config = dict(
    n_layer=9,
    head_dim=32,
    d_mlp=512,
    activation='quick_gelu',
    norm_eps=1e-06,
    rope_fraction=1.0,
    attn_scale=0.177,
    bias='none',
    parallel_block=False,
    lr_head=0.00773,
    warmup_steps=200,
    schedule='wsd',
    final_lr_fraction=0.0,
    batch_tokens=16384,
)
Each number is 128 + 24 x the weight over its row's rms, rounded and kept within 0 to 255. Layers, rows and columns count from 0. The size above them is the row's rms in percent of the matrix's.

# layer 6 MLP up, 512x128, rms 0.0697, rows 97-123, columns 0-127
size [ 94  93 119 107 137 103 103  97 103  91  94 113  96  80  98  87  98  93  95  97  78 102 106 100  97 105  90]
[[137 113 113 167 108  91 101 124 160 111 150 121 138 131  95 138  80 134 106 121 140 162 152 121  50 159 118 154  90 134 179  83 133 101 180 106 153 196 117 113 138 113  96 157 101 120 129 129 140 109 114 115 117 147 131 122 152 151 137 160 164 149 117 106 113 111 129 108 132 123 153 127 119 118 102 132  66 149 137 113 129 121 163 133  94 147 139 154 118 166 155 137 136 101 121 141 145 135 158 138 125 129 101 132 151 126  83 124 146 110 120 121  99 127 148 111 101 122 166 109 159 136 176 142 135  92 147 123]
 [121 145 113 114  91 132 122 150  94 118 128 139 138 148  85  78 122  80  79 137 136 177 125  76 131 111 118 130 112 113 164 123 108  98 116 136 147 201 134 125 107 103 114 135 103 112 137 108 140 161 117 140 119 117 162 120 123 155 129 138  81 126 133 137 132 131 103 165 168 103 105  93 145 111 140 121  90 126 122 108 156 149 136 129 185 106 131 140 130 156 182 127 115  96 131 183 112 143 165 101 135 112 124 161 123 139 131 149 123  88 134  97 155 127 168 135  82 134 130 122 111 154 124 135 105 120 161 105]
 [133  93 158 126  98 167 134 127 167 116 172 130 126 154 185 152  79 128 151  94 140 140 149 144 121 100 136 164 103 149 137 129 149 102 150 131 114 133  88 146 138  86 169 131 141 154 126 130 159 139 150 131 140 119 110 116 103 147 159 140 111 151  80  78 144 180 138 146 132 132 103 112  97 136  92 113 139 187 137 141 148 131 117 118 118 124 132 138  77 147 109 148 122 114 127 148 128 157 121 174 156 109 164 158  95 110 121 136 149 132 126 118 163 111 109 132  82  99 148 147 138 116 127 175 120 124 170 145]
 [132 143  98 128 175 170 154 116 109  92 146 153 158 124 130 124 160 132 171 128 126 165 106 159 146 126 116 126 131 130 152 149 146 120 137 123 159  94 137  90 150 165 104 162 120 136 151 118 149  96 129 101 131 116 125 115 144 132 121 133 160 107 108  99 104  59 105 147 165 110 154 140 144 137 138 146 170 133 114 125 147 147 167  89 139 155 161 157 125 160  77 138 120 122  90 136 159 173 103 156 129  93  96 118 137 107 142 111 133  81 101 113 150 133 140 123 116 185 156 123 128 117 114 126 101 133 178 137]
 [137 152 129 126 160  80 146 137  83 130 159 138  88  91 153 115 101 114 121 162 172 169 128 107 126 130 133 103 144 136 158 148 149 140 137 100 115 175 148  96 103 120 115 102 140  99 161 171 134 138  83 130 120 149 172  94 165 119 142 167 132 154 138  88 151 102 150 116 137 160 169 103 123 139 140 106 128 128 126 117 153 122  82 108 112 140 113 115 116 126 134  97 145 119 133 120 134 117  80 136 127 131 159  96 144 120 156 152 121 141  69 104 111 122 166 140 128 131 156 107 142  93 132  83 109  87 162 124]
 [125  62 101 108 132 120  86 138 147 135  93 149 161 122 143  90 140 146 142 112  91 145 144 116 108 125 103 123 110 145 144 147 133 106 135 124 118 144 147 143 146 124  93 139 116  95 146 165 124 116  84  96 123 131 133 148 103  89  95 110 161 103 154 147 146  56 104 114  95 112 107 104 105 100 177 115 144  65 142 132 130 115 111 107 112 114 114 159 145 116  98 128 164 139 145 108 141 118 132 121 116 120 145 129 106 109 148 141 147 167  96 105 124 108 102 127 161 131 130 112 135  94 131 140 191 102  75 116]
 [117 120 151 115 100 138 139 127 140 171  92 147 121 120 129 133 143  66 110  59  84 110 116 135 125 113 109 140 105 152  81 125 143 145 151 151 116 128 111 154 168 124 121 175 124 131 144 191 119 145 108 157 106 117 168 132 134 128 121 134  90 115 101 127 146 142 136 103 110 130 110 140 133 144 147 154 144 152 120 119 113 140 167 159 142 108 124 128 126 104 183 106 142 145 141 198  91 139 115 145 127 129 110 140 125 149 144 133 165 169  90  59 121 159 114 136 113 119 158 105 154 140 106 110 112 126 107 120]
 [153  87 147 132 109 151 132  88 110 104 167 112 142 125 155 133 131 139 180 125 130 101 160 101 149 139 104 137 143 119 151  90 124 144 137 139 165 171 107 124 108 157 171 132 175 124 139 161 121 110 140 178 140 125 125 115 130 105 156 181 171 151 121 170 164 107 106 147 125 155 111 121 111 128 152 150  87 142 116 114 103 159 189  84 146 128 152 164 119 147 135 111 131 116 142 151 148 119 145 149 136 132 127 107 121 108 120 141 132 117  78 135 111 106 152 111 112 116 147  81 169 139 136 146 105  95 144 167]
 [ 83 136 104 139 163 174 110 165 116 110 152 125 132 144  89 104 120 142 102  92 140 160 135 113 149  91 125  87 109  79 157 125 115 122 130 131 123  97 139 146 153 123 125 151 139 138 122 174 153  98 164 106 138 161 130 145 109  84  75 137 102 152 138 152 120 142 151 148 150  99 150 135 155 110  98 132 131 158 116 160 114 119 126  95  93 106 168 103 144 124 133 121  80  68  56 150 151 147 133 144 131 117 139 128 140 108 155 139 120 170 104 118 116 160 134 131 121 137 160 151 141 114 123 146 100 137 138 144]
 [124 108 116 103 149 166 122 127 100  79 112 114  98  87 131 124 146 115 107 146  77 122 167 124 140 148 110 152 147 120 137 126 157 128 125 133 133  70 132 144 136 176 141 131 132 121 130 103 123 129  99 107 114 173 132  91 125 152 122  80  89 109 109 113 177 105 107 192 163 133 126 146  97 118 134 129 168 126 159 144 121 158 118 130  93  89 121 161  92 127 125 112 154 122 141 121 128 153 120 144 162 116  97 119 131 108 119 107 137 179 126 109  74 132 115 174 135 102 130  95 122 138 128 128  78 152 127  99]
 [143 161 131 132 165 117 108 117 130 134 143 136 140 133 176 139 146 141  98 126 135 144 121 128 156 148 130 116 141 134 130  97 131 102 135 153 130 108 109 110 104 103 133 138 119  98 119 128 139 142 105 127 136 116 159 133 158 113  95 137 157 136  96 165 123 135 142 156 110 144 153 141 216 122 149 119 149 133  82 125 142 138  96 123 126 107 172 134 150  95 100 125  99  78 120 143 132 186 154 106 135 133 158 102  86  80 132 135 172 153  97  82 144  87 111 158 106 149 121 120 132 115 155  54 114 144 151 144]
 [166 162 111  99  78 148 100 106 155  88 131 157 189  99 109 138 128 157 103 156 101 152 161 125 132 110  96 113 136 139 134 133  95  94 128 114 118 124 136 145 149 157 109 121 117 111 129  94 139  77 155 137  88 162 157 116 103  80 115 100 115 154 138 160 138 163 128 176 120 103 117 124 106 107 159 121  89 109 144  81 139 131 116 114 110 153 139 167 122 129 125  99 160 130 126 146 124 164 106 157 120 119  84 164  81 121 152 129 139 121 116 138 112 104 163 155  99 137 118 154 126 111 115 149 134 152 118 143]
 [ 95 126 119 150 117 100 122 111 161 151 114 123 185 101 103 160 140 149 125 131 109 134 106 115 140 183 108 163 133 139 147 113  86 129  99 110 175 132 112 138 165 130 112 161 127 111 109 126  86 109  92  95 127 176 145  94 142  44 137 108 112 155 116 144 174 150 152 120 148 118 130 132 124 132 147 148 122 143 137 112  83 121  99 174 142 155 114 130 156 125 109  90 109 137 130 102 137  76 136 111 116 118 145 105 146 133 145 173 146 127 130 153 115  88 126 163 108 126 163 152 123 135 119 115 125 101 111 153]
 [ 98 110  98  96 160 146 144 115  90 160 104 177 153 140 119 116  67 168 131 132 136 127 167 146 158 132 136 110 134 125 109 143  98 150 165 106 107 145 107 102 127 167 154 141  68 117 103 114 202 137  86  90 145 121 122 141 110 103 118 141 147 142  87 114 137  96 128 188 111 118 114 116 113 121 176 131 150 122 148 111 119 100 141 113 152 121 142  99 179 150 137 120 142 132 143 147 104 133 116 112 151 141 105 149 145 125 103 166 126 110 106 134 139 163 110 124 113 113 157  97 113 147 118 139 134 149 131 163]
 [185 149 116 125 129 141 149 134 149 138 163  93  99 141  80 101 108 100 145 142 109 126 109 144  94 156 102  96 106 154 139 128 160 114 122 143 120 105 105 126  75 180 149 139 100 115 141 137  91 148 124 137 163 133 139  90 156  80 121  88 134 137 123 150 143 149 137 157 139 125  99 166 140 127 167  96 115 155 155 124 196 128 179 139 116 138 130 178 113 139 149 130 114 105  94 131 102 155  89 112 150  95 138 129 138 119 125 108 123 146 103 123 131 124  88 141 165 106 158  97 120 145 132 154 141 129 147 123]
 [102 129 107 100 108 138 108 129 157 114 112 114 165  73 122 129  49 122 140 106 107 100 124 103  83 128 135 117 110 146 133 115  90 112 107 125 116 120 106  90 159  99  89 150  78 126 136 172 126 163  89 154 145 130 178 122  97 147 121 136  97 101 119 130 156 111 120 133 171 130  92 130 176 107 118  95 110 113 127 165 149 128 117 162 106 113 129 127 132 142 138 160 127  85 142 104 135 133 130 129  84  98 145 138  98 122 136  85 133 149 126 123 114 140 112 159 136  95 105 129 101 135 155 131 173 147 110 114]
 [103 111 114 149 157  85 132 201  94 142 123 134 176 115 143 127 149 143 117 108 127 116 103  79 114 113  96 148  99 135 154  96 164  98 145 131 103 135 132 121 138 144 119 108 120  78 140 137 125 171 138 133 142 169 186 144 135 122 173 132 130 164 147 130 113 151 171 125 121 135 154 122 153 162  87 132 109 126  97 125 117 125 122 142 163 109  96 116  91  92 105 163 171 139 162 122 142  87 176 132 113  83 127 139 138 138 159 101 151 140 113 142  99 152 135 121 148 119 144 139 106 114 148 145 157 146 130 122]
 [ 97 158 155 139 149 133 108 138 117 135  93 121  98 102 107 151 142  79 117 137 156 139 135 159 126 168 114 118 135 147 158 194 161 177 144 111 132 125  96 173 116 125  94 117  79  96 163 124 111 142 120 138  97 138 135 134 122 136 106 113 106 140 127 144 153 108 142 164 146 118 138 136 170 109 127 135 145 161 127  89 184 123 128 131 104 101 122  80 141 125  93 138 108 154 129 146 143 126 107 134 154 101 127 115 135 143 114 100 158 106  78 127  63 120 158 175  98 126 127 123 130 132  92 102 113 142 160 130]
 [153 147  57 164 149 140 112 144 124 124 159 133  89 114 137  99 144 100  80 105 165 137 141 159 113 150 148 113 128 159 109 147 170 114  72 135 111 136 149  96 119 110 149 139  87  81 128 155 148 137 104 161 155 172 145 133 126 168 115 167 101 131 105 161 124 124 169 127 102 105  93 158 121  97 137 125 131 124 139 108 167  83 144 146 143 156 119 139  82 138 138 116 105 144 129  88 143 122 149 133 123  93 118 107 137 131 124 129 136 117 125 132  96 159 161 161 103 165 128 119  96 117 161 127 122 129 136 153]
 [151 135 128 117 115 144 103 109 138 133  95 143 134 118  92 108 114  62  94 136 136 126  85 130  58 157  80 104  75 130  92 126 122 115 133 117 127 145 134 132  78 162 156 145  92 144 136 165 182  93  82 115 127 116 135 125 135 121  88 105  85 111 163 172 120 112 136 155 141 109 115 138  84 140 155 118 110 158 111 136 144 124 130 126 114 151 126 139 109 148 206 120 129 107 102 137 138 119 118 118 127 131 151 134 110 103 112 104  86 107 126 150 140 145 121 144 123 159 113 149 140 115 143 103 135 140 121 152]
 [147 121 130 111 117 117 110 114 141 136 139 147 175 114 128 118 107 116 118 130 141 151 137 123 118 112 129 175 160 104 150 159  90  99  98 123 155 136 108 101  90 121 120 156 110 114 161 141 127 119 105  96 139 133 123  98 124 109 160 155 106 139 113 101  89  95 124 123 155 151  83  96 108 131 133 110 132 160 120 127 148 137 178 157 105 137 153 131  96 116 171 132 120 143 159 117 137 106 138  80 151  70 116 110 154  84 194 137  89 106 105 186 113 148  96 144 101 140 101 120 144 138 148 150 171  90 132 128]
 [125 121 116 140 136 148  99 137 166 159 130  97 160  67 150 141  83 137  94 121 106 172  79 114 160  89 135 117 108 144 141 131 132 100 144 116 150 131  87 139 132 109  92 120 124  96  92 146 164 127 141 112 140  94 152 127 127  90 104 155 169  83 152 107 125 109 152 149 122 150 108 113 107 128 115 161 140 141 123 128 140 123 125 112 131  75 125 132 151 163 107  69 134 123 122 125 179 120 125  99 144 134 137 134 146 136 163 130 134  94  88  82  89 148 109 101  82 158 128 120 119 152 164 124 138 116 130 119]
 [135 125 113 139  81 127 149 125 118 129 149 148 163 161  92 125 130 113 125  99 125  98 154 113 129  84  78 115 115 165 144 154 152  84 143 149  98 115 122 130 126  87 159 138 116 121 180 133 144  90 125 152  96 150 156  83 126 118 128 104 141 156 139 121 166 110 130 125 135 111 176 155 130 111 117 138 125 160 146  97 107 168 121  93 109 109 173 136 155 153 126 190 101  95 128 166  89 124  82 138 134 139 139 174 150 138 103 127 145 124 119 150 154 104 100 130 154 136 165 135 124 134 140 128  90 112 100 115]
 [ 84 110  97  72 127 148 124 113 170 122 120 131 110 142 136 124 120 134 128 111 101 109 108 137  80 144 120 150 132 110 149 151 122 122 152 144 137 151 149 119 133 109 160 118  78 127 108 162 130 139 134 128 140 164 100 120 142  97 132 158 177 156 119 143 151 117 129 107 115 122 121 114 154 104  89 127 140 163 177 152 128 161 156  96 133 136 124 181  97 119 112 129 126  98 114 121 118 144 111  83 142 128  96  89 105 101 125  97 120 118 125 106 134 146 128  73 126 195 159 160 124  86 126 131 161  71 125  96]
 [116 114 122 131  88 116  82 150 104 123  96 102 112 121  98 176 147 155 158 153 126 124 118 125  86 114 118 123 111 144 132 159 159 126 130 130 104  82 155 147 133 156 104 132 126 103 146 140 107 118  74 132 111 130  94 172 159  91 116 133  87  99 137 158 123 132 125 134 110  97  82 142 144 109 123  94  67 160 191 121 132 164 112 121  99 142  75 106 143 119 122 114 112 142 113 160 126  97 119 103 139 106 143 111 137 107 110 109 112 125 130 147 118 130  73 130  84 115 148 124 112 144 135 141 119 115 171  98]
 [171 109 155 117 130 121 102 129 128 173 127 119 125  97 163 162 135 168 186 109 108 151 157  78 159 103  93 129  83 149 154 114 134 129 106 167 100 113 109 131 131 145 168 130  93 114 109 125 105 114 143 127 128 134 119 109  85 102 121 128 142  96 146 103 149 102  88 134 105 105 104 123 119 146 127 131 149 128 178 118 107  84  95 133 122 138 143 154 103 163 102 127 155 133 132 110 158 116 156 129 165 118 137 138 157 101 163 111 144 122 148 120 127 170 129 144  96 151  97 110 144 176 145 133 170 124 154 170]
 [126 135 108 143 141 114 106 106 133 160 106 153  88 147 127  87 130 137 146  90 118 168 101 124 141 128  89 155  84 127 108 142 138 157 147 147 145 157 122 159 129 136 128  89 122  90 118 148 175 172 140 109 135 119  98 152 150 126 127 139  89 145 145 118 119 112 119 112 135 170 137  57 118  88  87  78 118  92 141 119 130 102 108 104 162 124 103  68 150 137 132 115 110 118 122 129 158 127 129 163 122 138 151  95 128 126 134 137 102 167 105 158 126 150 163 168 119 137 114 142 147 139  99 177 100 105 126 115]]
# layer 6 MLP down (transposed), 512x128, rms 0.0699, rows 97-123, columns 0-127
size [ 91  90 102 115 136 107 106  98 107 100  92 105  91  87 107  91 101  93 102 113  94 102 116  94 107 116  95]
[[122  99 122 103  96 169 168 168  94 118 145 155 117  80 134 147 143 114 133 118 123 116 100 120 171 100 108 112 123 127 111 139 105 127 138  96  50  79 116 142 124 124 163  88 161 136 140 132  75 174 144 117 129 126  89 162 156 154  86  95 108 132 146 166 134 136 102 139 106 100  93 120 118 104 111 113 171 103 104 165 153 127 131 151 141 116 114 118 118 121 119 142 116 143 141 140 126  96 140 127 152 122  98 125 105 132 101  76  99 139  82 130 132 142 146 148 135 139 102 115 119 132 149  89 133 157 131 111]
 [ 97 137 152 110 164 109 146 126 169 124 135 139 136 125 186 146 141 139 128 163 138 124  95 141 139  96  92  75 161 141  91 109 109  91 145 107 127 125 120 127 118 136 157 127 127 176 155 174 154 114 141 101 104 152 145 142 108 155 119 128 127 121 117 154 136 128 150  93 120 115 118 161 148 130  66 109 147 112 119 135 114 117 124 143 141 148 126  95 144 118 135  90 128 140 130 127 212  94 120 131 139 137 130 125 132 149  78 121 120 136 129 129  82 140 153 156 201 149 154 140 111 102 118 134 144 111 153 170]
 [124 143 160 146  67 151 113 136 118 132 161 100 154 145 153 143 104 179 117 146 136 105 132 112 113 159 120 129 184 139 122  60 143 103 117  91 111 152 127 179 140 150 142 126 122 160  99  83 123 136 142 120  90 153 148 109 131 112 167 160 114 130  93 129 110 137 147 129 125 157 143 112  90 152 143 118  96 134 128 149 123 115 144 152 173 113 126 142  93  90 144 143  91 123 119 149 150  97 160 119 135 101 161 107 133 135 137  73 164 165 115 141 156 114 134 127 115 123 115 133 145 174 115 137 141 108  93 157]
 [128 147 130 131 114 148 153 109 143 116 117 169 105 137 116 135 143 134 132 158 133  97 156 126 158 149 117 167 103 110 148 115 117 138  79 104 124 149 120 112 152 146 179  96 156 113 104 108 134 117 121 117 160 140  97 133 147 120 154 153 169 191 105 156 156 112 116 120 159 113 136 118 150 102 102  91 162 122  86 168  99 138 111 115 167 112  93 139 143 121 137 133 163 117 118 141 104 153 139  93 189 107 160 174 101 128  97 115 157 153 137 146 126 149 142 120 145 122 101  73 164 170 145 122 119 141 147 147]
 [121 130 148 136 133  90 134 141 108 120 131 153  91  94 137 116 126 118 139 142 102 114 161 131 108 152 134  85 132 134 113  67 155 124 108 126 128 121 125  59 128 147 125 100 128 142 164 121 139 124 115 129 148 126 118 101 127 155 165 193 122 148 116  90 127 116 156 110  95 162 120 158 133 126 108 150 123 165 113 132 153 125  91  95  65 122 139 133 122 136  74 116 165 132  96 102  96 131  70 186 136 136 158 110 143 124 130 146 115 133 125 125 132 110 138 111 129 100 134 111 137 158 173 138 157  91 172 150]
 [111 129 118 130 115 134 138  98 136 148 128 161  99 126 135 161 124 163 132 106 123  98 120  69 110 161 116 128  71 117 147  53 111 121 100 149 123 128 147 105 121 148 148 141 127 174 105 112 115 117 162 144 135 144 129 109 148 166 154 141 162  82 118 170  55 126 131 127 168 150 134 163 122 141 146 123 121 140 133 107  89 119 143 156 101 139 125  99  99 160 165 114 117  96 131 128 106 118 119 170 109 131  95 142 142 108 117 131 131 126 146 147 114 154 107 155  77 114 135  88 143 172 122  90 114 137 114 118]
 [108 156 113 142 106 142  90 135 137 128 154 126  96 139 154 153 164 112 127 158 156 142 114 165 105 148 147  67 172 131 150 131 129 162 146 127 101 108 144 118 141 105 160 131  69 121 139 144 131 178 129 146 133 115  85 114 116 127 158 165 107 169 140 143 140 144 101 163 127  77 106 109 134 144 133 101  90 132 125 103 148 130 122 130 131 107 157 128 171 154 121 129 180 134 130 115  83 167 152 159 150 149 129 145 130 130 118 111 106 113 155 107 124 148 100 128  98 155 177 114 135 166  92  84 147 118 135 144]
 [150 122 113 127  99 129 106 157  89 141 150 141 141 115 130 110 149 119 113 114 138 107 154 156 112  80 136 138 118 125  89 110 139 121 114 146 126 108 151 156 128 140  87 126 137 133 151  97 194 142 120  94 140 146 156 123 105 132 138 121 152 131 106 109 130 156 103 108 124  74 116 112 116 125 113  92 141 111  87 100 174 139  75  91 115  60  97 127  81 128 138  87 156 110 124  96  93 138 143 107 152 115 171 148 165 124 128 137 121 166 132 124 145 130 142 142 123 103 108 188 108 148 149 164 111 120 154 110]
 [140 138 160 141  97 145 118 139 102 120 153  94 155 166  86 144 115 127 155 112 118 140 105  95 116 119 157 143 131 130 115 135 122 132  68 135 155 143  98 111 139 167 154 143 133 121 122  95 153 119 137 201 126  85 114 155 199 150 142 139 138  66 117 123 117 131 119  91 127 129 110 107 153 130 182 125 135  76 172 146 143 155  97 115 117 162 151 109 136 117 161 151 133 133 154 143 158 120 108 133 178 149 126 124 116 113 118 100 110 117 155 104 125  95 128 137 141 140 110 117  96 137 154 110 102 116  96 130]
 [ 75 119 108 135 106 113 171 159 132 149 128 132 150 148 103 144 108 157 169 105 211 162 121 154 123  95 132 115 122 103 112 135  90 110 125  63 137 162 128 139 124  87 144  98 120 137 108 136 120 113 123 154 129 141 131 164 135 133 158 177 136 143 129 104 144 129 118 133 123  99 153 138  99 140 151 158 113 150 110 102 123 115 148 111 139 185 132 166 192 111 155 146 121 152 101 130 100 131 189 128 122 154 134 134 114 115 141 139 147  98 136 165 124 107 147 127 110 164 136 133 120  98 138 113 128 153 157 146]
 [163 106 154 157 139 143 158 116 133 121 105 161 140  96 122 150 145  73 165 127 125 103 127 153 133 115 132 115 185 142  91 145  98  95  90 128 145 150 125 131 144  94 146 133 157 109 160 105 167 152 107 133  89 127 115 141 126  99 150 135 174 161 112 100 106  93 113 155 144 129 119 164  82 137 165 134 131 140 135 108 139 144 141 109 168 142 119 131 117 127 162 154 129 155 133 126 138 148 156 194  94  78 132  93 153 165 139 114 104  99 167 139  90 131 140 135 172 155 149 124 144 136 145 140 125 128 140 139]
 [173 115 174 120 160 102 141 111 134 143 156 139  82 132 142  95 132  75 181 131 126 170 129 103 117 112 100 153 114 100 109 158 148 143 108  97 121 110  80 173 127 145 145 141 108 178 143 114 128 129 155 153 136 136 143 140 129  98 125  98 147 124 120 131 113 101 114 132 169  56 130 115 136 121 118 134 145 124 130 118 134 141  95 109  81 137 165 168 175 118 117 157 145  93 126 146 103 167 138 103 128 124 149 102 129 141 106 116 152 110 133 141 110 156 134 128 145 147 150 193 125 166 109 118 141 113 122 113]
 [ 89 165 101 146 120 116 125 142 105 121 126  97 119 147  94 111 136  88 147  84 133 158 137  79 110  74 145 101 131 131  81 138 116 104 103 151 107 105 121 152 148 114 112 116  98 146 146 116 105 118  88 142 103  83 101 124 147 107 126 152  99 148 137 139  89  97 124 140  81 156 131 107 155 146  90  94  97 108 152  95 131 118  76 118 134 101 107 180 123 104  92 158 143 137 143 133 136 141 114 131 134 126 115 115 142 130  90 136 116 114 113 125 158 126  80 103 166 107 138 178 124  97 124 161 134 137 150 141]
 [135  93 155 129  80 136 131 122 169  99 119 107 125 102 122 111 156 120 115 109 113 102  88 132 151  76 125 110 160 128 125  98 120 103  76 143 136 145 105 166 132 129 136 121 121 131 112 115  60  80 111 153 105 137 129 113 153 157 132  85 129 166 116 167 105 158 128  70 128  95 165 120 125 142 129 120 121 130 103 142 134 156 160 182 124 112 123 133 108  89 143 132 123 153  97 127 166 153 104 112 114 128 113 134 117 112 130  95 140 142 115 118 116 142 189 118 156 152  75 143 129 126 176 138 125 141 147 140]
 [106 147 115 169  70 132 135 135  94 112  91 170 165  94 131 122 118 164 104  92 148 140 158 116 132  86 157 127 124 106 117 127 130 151 139 122 141 111 139 127 166 105 124 118 175 137 155 114 138 119  97 136 131 105  84 146 132 173 158 128 130 136  78 141 150 138 146 109 120 104 167 101 104 113 179 123 127 140 130 113 108 143 121  89 164 122 107 144 179 144 130  92 122 136 118 113  79 127 178 136 139 120 152 121 107 127 114 127 112 123 179 136  91 153 132 115  96 161 100 157 135 119  85 137 122 118 145 165]
 [135 115 140  98 123 117 181 104 127 111 112 143  81 166 144 124 138 128  81 116 132 150 103 125 140 155 173 150  88 130 119 109 162 111 122 164 125 147 152 125 140 138 150 110 131 129 124  69 150 129 116 114 148 140 116 140 171 114 151 128 155 108 137 121 114 122 181 129 137 117 121 105  95  92 179  85 154  97 169  78 103  95 101 112 102 139 113 124 119 107 132 152 146 120 122 165 127 131 134 119 112  94 166 110 161  71 129 140 143 135 136 127  90  92 115 140 115 171 118 104 176 111 158 137 117 107 113 138]
 [130 129 137 126 188 133 136 135 161  93  95 112 110  93  91 148 124 124 124 149 133 124 107 140 149 115 154 142 170 116 117  76 126  96 139 104 110  96 126 112 146 115 137 142 113 153 122 128 111 134 127  94 114 119 126 185 163 112 139 164 102 186 107 128 124 122 118  90 118 124 110 176 120 131 118 138 137 134 108 157 116  68 108 113 122 148 135 154 135 121 147 120  97 108 141 146 149 150  83 117 136  98 159 145 120 129 107 145  83 152 122 140  87  85 104 110 130 141 155 101  85  89 128  94 140 121 109 193]
 [ 92 101 112 157 109 113 142 150 125 111 100 155 161 110 128 104  85 120 125  91  80 119 125 108 173 134 171 135 125 127 113  99  79 127  91 143 123 144 191  86 150 143 127  98 153 105 132 119  90  84 119 172 144 120 137 122 132  93 154 125 122 158  71 139 113 155 141 138 126 141 129 126 100 134 159 129 130 112 132 134  89 124 141 118 107 156 137 128 176 139 160 145 118 128 129 138 123 116 138  70 164 141 115  96 128 126 143 141 141 162 165 156 142 130  91 132  63 120 130 117 145 159 152 138 109 108 130 140]
 [127 138 164 141 108  87 129 156 153 130 120  88 134 108 113 144 103 119 134 126  99 101 118  96 135 108 122 133 139 122 166 108 131 145 137 116 130 155 139 113 126 151 119 139 154 174 100 151 150 127 128 185 161 108 148 122 123 114  70 144 104 109 147 128  68 118 124 120 147 154 153 110 149 161 112 133 130 115 163 117 146 108 130 148 130 162 172 148 110 124 170 164 115 135 128 138 146 108 119  92  99 166 138 120  68 147 133 162 175 124 117 134 128 103 135 110 169  74  72 114 138 144 143 139  89 125 162  96]
 [123 151 136 144 133 158 180 167 117 107 166 133 128 161 133 132 134 134 176 107  98 146 123 139 173 166 143 143 129 156 134 131 154 169 142 118 162 137 120 165 148 115 115  96 179 126 146  85 123 120 132 130  99 128 104 149 100 101 127 112 145 212 111  90 149 151 115 111 112 105 129 173 151 131 162 121 146 111 115 120 134 103 114 107 101  94 101 134 136 127  97 118  96 159 162 123 159 130 136 144 114 115 125 141 143 142 149 140  89 137 129 114  70 130 148 121 141 141 113 128 117  81 122 175 125 127  98  92]
 [124 126 105 118 131 117 152 154 141 128 106 113 107 184 153 120 113 153 156 149  97 147 121 142  95 146 133  93 102 151 104  98 163 162 150 112  83 128 114 133 171 106 150 150 159 116  77 120 162  93 112 159  94 120 152 123  99 143  82 106 154 112  97 152 134 119 139 115 120 105 148 121 154 134  88 123 153 108 104 152 109 130 116 100 137 147  85 105 138 150 126 118 124 125 148 130 145 133  83 178  92 189 148 114 118 164 121 135 179 139 126  96 138 129 155 118 143 134 123 146 102 111 106 140 149 123 129 185]
 [127 132  84 112 142 129  97 157 119 106 114 181  93 133 176 106 155  78 130 168 118 116 123 161 138 101 122 133 121 121 165 127 107 118 165 103  98 190  98 115 138  91 167 159 132 115  95 125  98  96 111 131 111 114 105 134 119 108 106 158 156 112 123 125 118 143 103 112 101 120 118 125 103 126 184  96 101 135 150 138 110 103 126 154  84 202 155 100  85 155 127 172 122 113 103 143 123 114 136 180 124 137  95 135 139 115 135 121 105 163 146 128 150 122 121 139 134 136 132 146 125 113 152 135 112 117 134 122]
 [134 126 113 136 116 169 108 145 104 151 100 133 145 145  78 139 106 124 142 129 104 166 150 110 135 121 147 145  90 103 165 170 137 141 118 121 121 155 141 121 148 191 117 125 114 143 107 116 152 195 122  89 120  85 138  96  96 136  95 183 145 149 101 114 117 164 115 149 125 117  90 117 161 106 121 132 125 127 133 127 116  89 152 143 103  95  88 127 107 113 112 143 135 145 139 130  86 117  88 117 123 134 138  76 160  98 140 118  46 152 120 122 126 132 133 135 107 129 122 105 160 156 128 145 145 115 107 128]
 [134 148 123 116 126  85 138 128  92 124 128 167 134 122 136  99  87 128 139 149 158 139 126 169 157 133  64 116 149 149 131 144 108 139  96  96 108 103 141 131  78 102  88 144 158 133 112 116 125 150 126 164 114 134 139 132 127  88 160 131  92  97 134 117 106 109 111 121 150  73 158 131 113 143 112 141 148 128  96  80 101 117 119 120 122 146 176  86 161 114 128 123 178 141 149 162 116 112 133 151  71 111 139 151 118  97 122 144  95 126 147 164 140 143 137 192 106 129 166 137 105 119 113 106 149 134 123 139]
 [159 140 123 126 154 133 122 166 165 134 136 118 134 142  95 120  93 160  94 111 121 143  93 122 110 166 127  87 144 112 135 126 135 143 160 122 147 122 105 185 152 111 145 115 142 129 160 156 132 114 163  94 170  82 125 125 108 150 121  83 111 150 134 132 155 146 134 118 173 170 169 141 136  94 153 123 137 153 129 121 138  81 140 126 146  89 154 125 112 104 148 118 135 126 133 136 125 132 162 143 144 153 114 141 113 116 144 170  67 138 109 135 152 132 164 159 175 139 117 133 123 177 111 183 133 120 130 178]
 [132 169 155 127 174 158 115  83 172 149 110 159 145 149 156 132 120 157 103 132 115 127 145 161 134 110 132 133 125 116 132 108 105 130 123 145 124 177 119 118 136 142 138 143 113  91  95 125 134 136  97  93 178  95 160 124 121 126 153 143 159 192  91 114 125 156 138 131 151 167 122 139  98 133 165 154 153 116 158 131 158 134 138 139 123 141 144 139 130 178 106 143 162 130 147 115 110  90 116 112  93 133 142 117 128  88 169 136 136 146 121 162 109  85 144 123 100  86 118  94 160 114 121 112 166 112  83  96]
 [138 113 176 124 107 120 111 116 128 116 123 109 157 126 120 128 153 162 101 118 143 106 133  90  94 104 120 131 143 134 126 118 147 166 118 131 132 152 166 140 139 111  96  87 107 115 122 112 102 126 118 132 134 138 126 126 133  82 164 177 129  85 104  98 102 190 156 140 177 105 136 150  98 128 124 130 119 139 119 145 101 108 147 165 133  92 144 180 105  94 115 182 117 155 117 111 133 153 129  74 158 108 133 166 109 147 131 127 153 123 148 102 107 122 129 137 138 136 111  40 144 150 128 105 131 163 124 139]]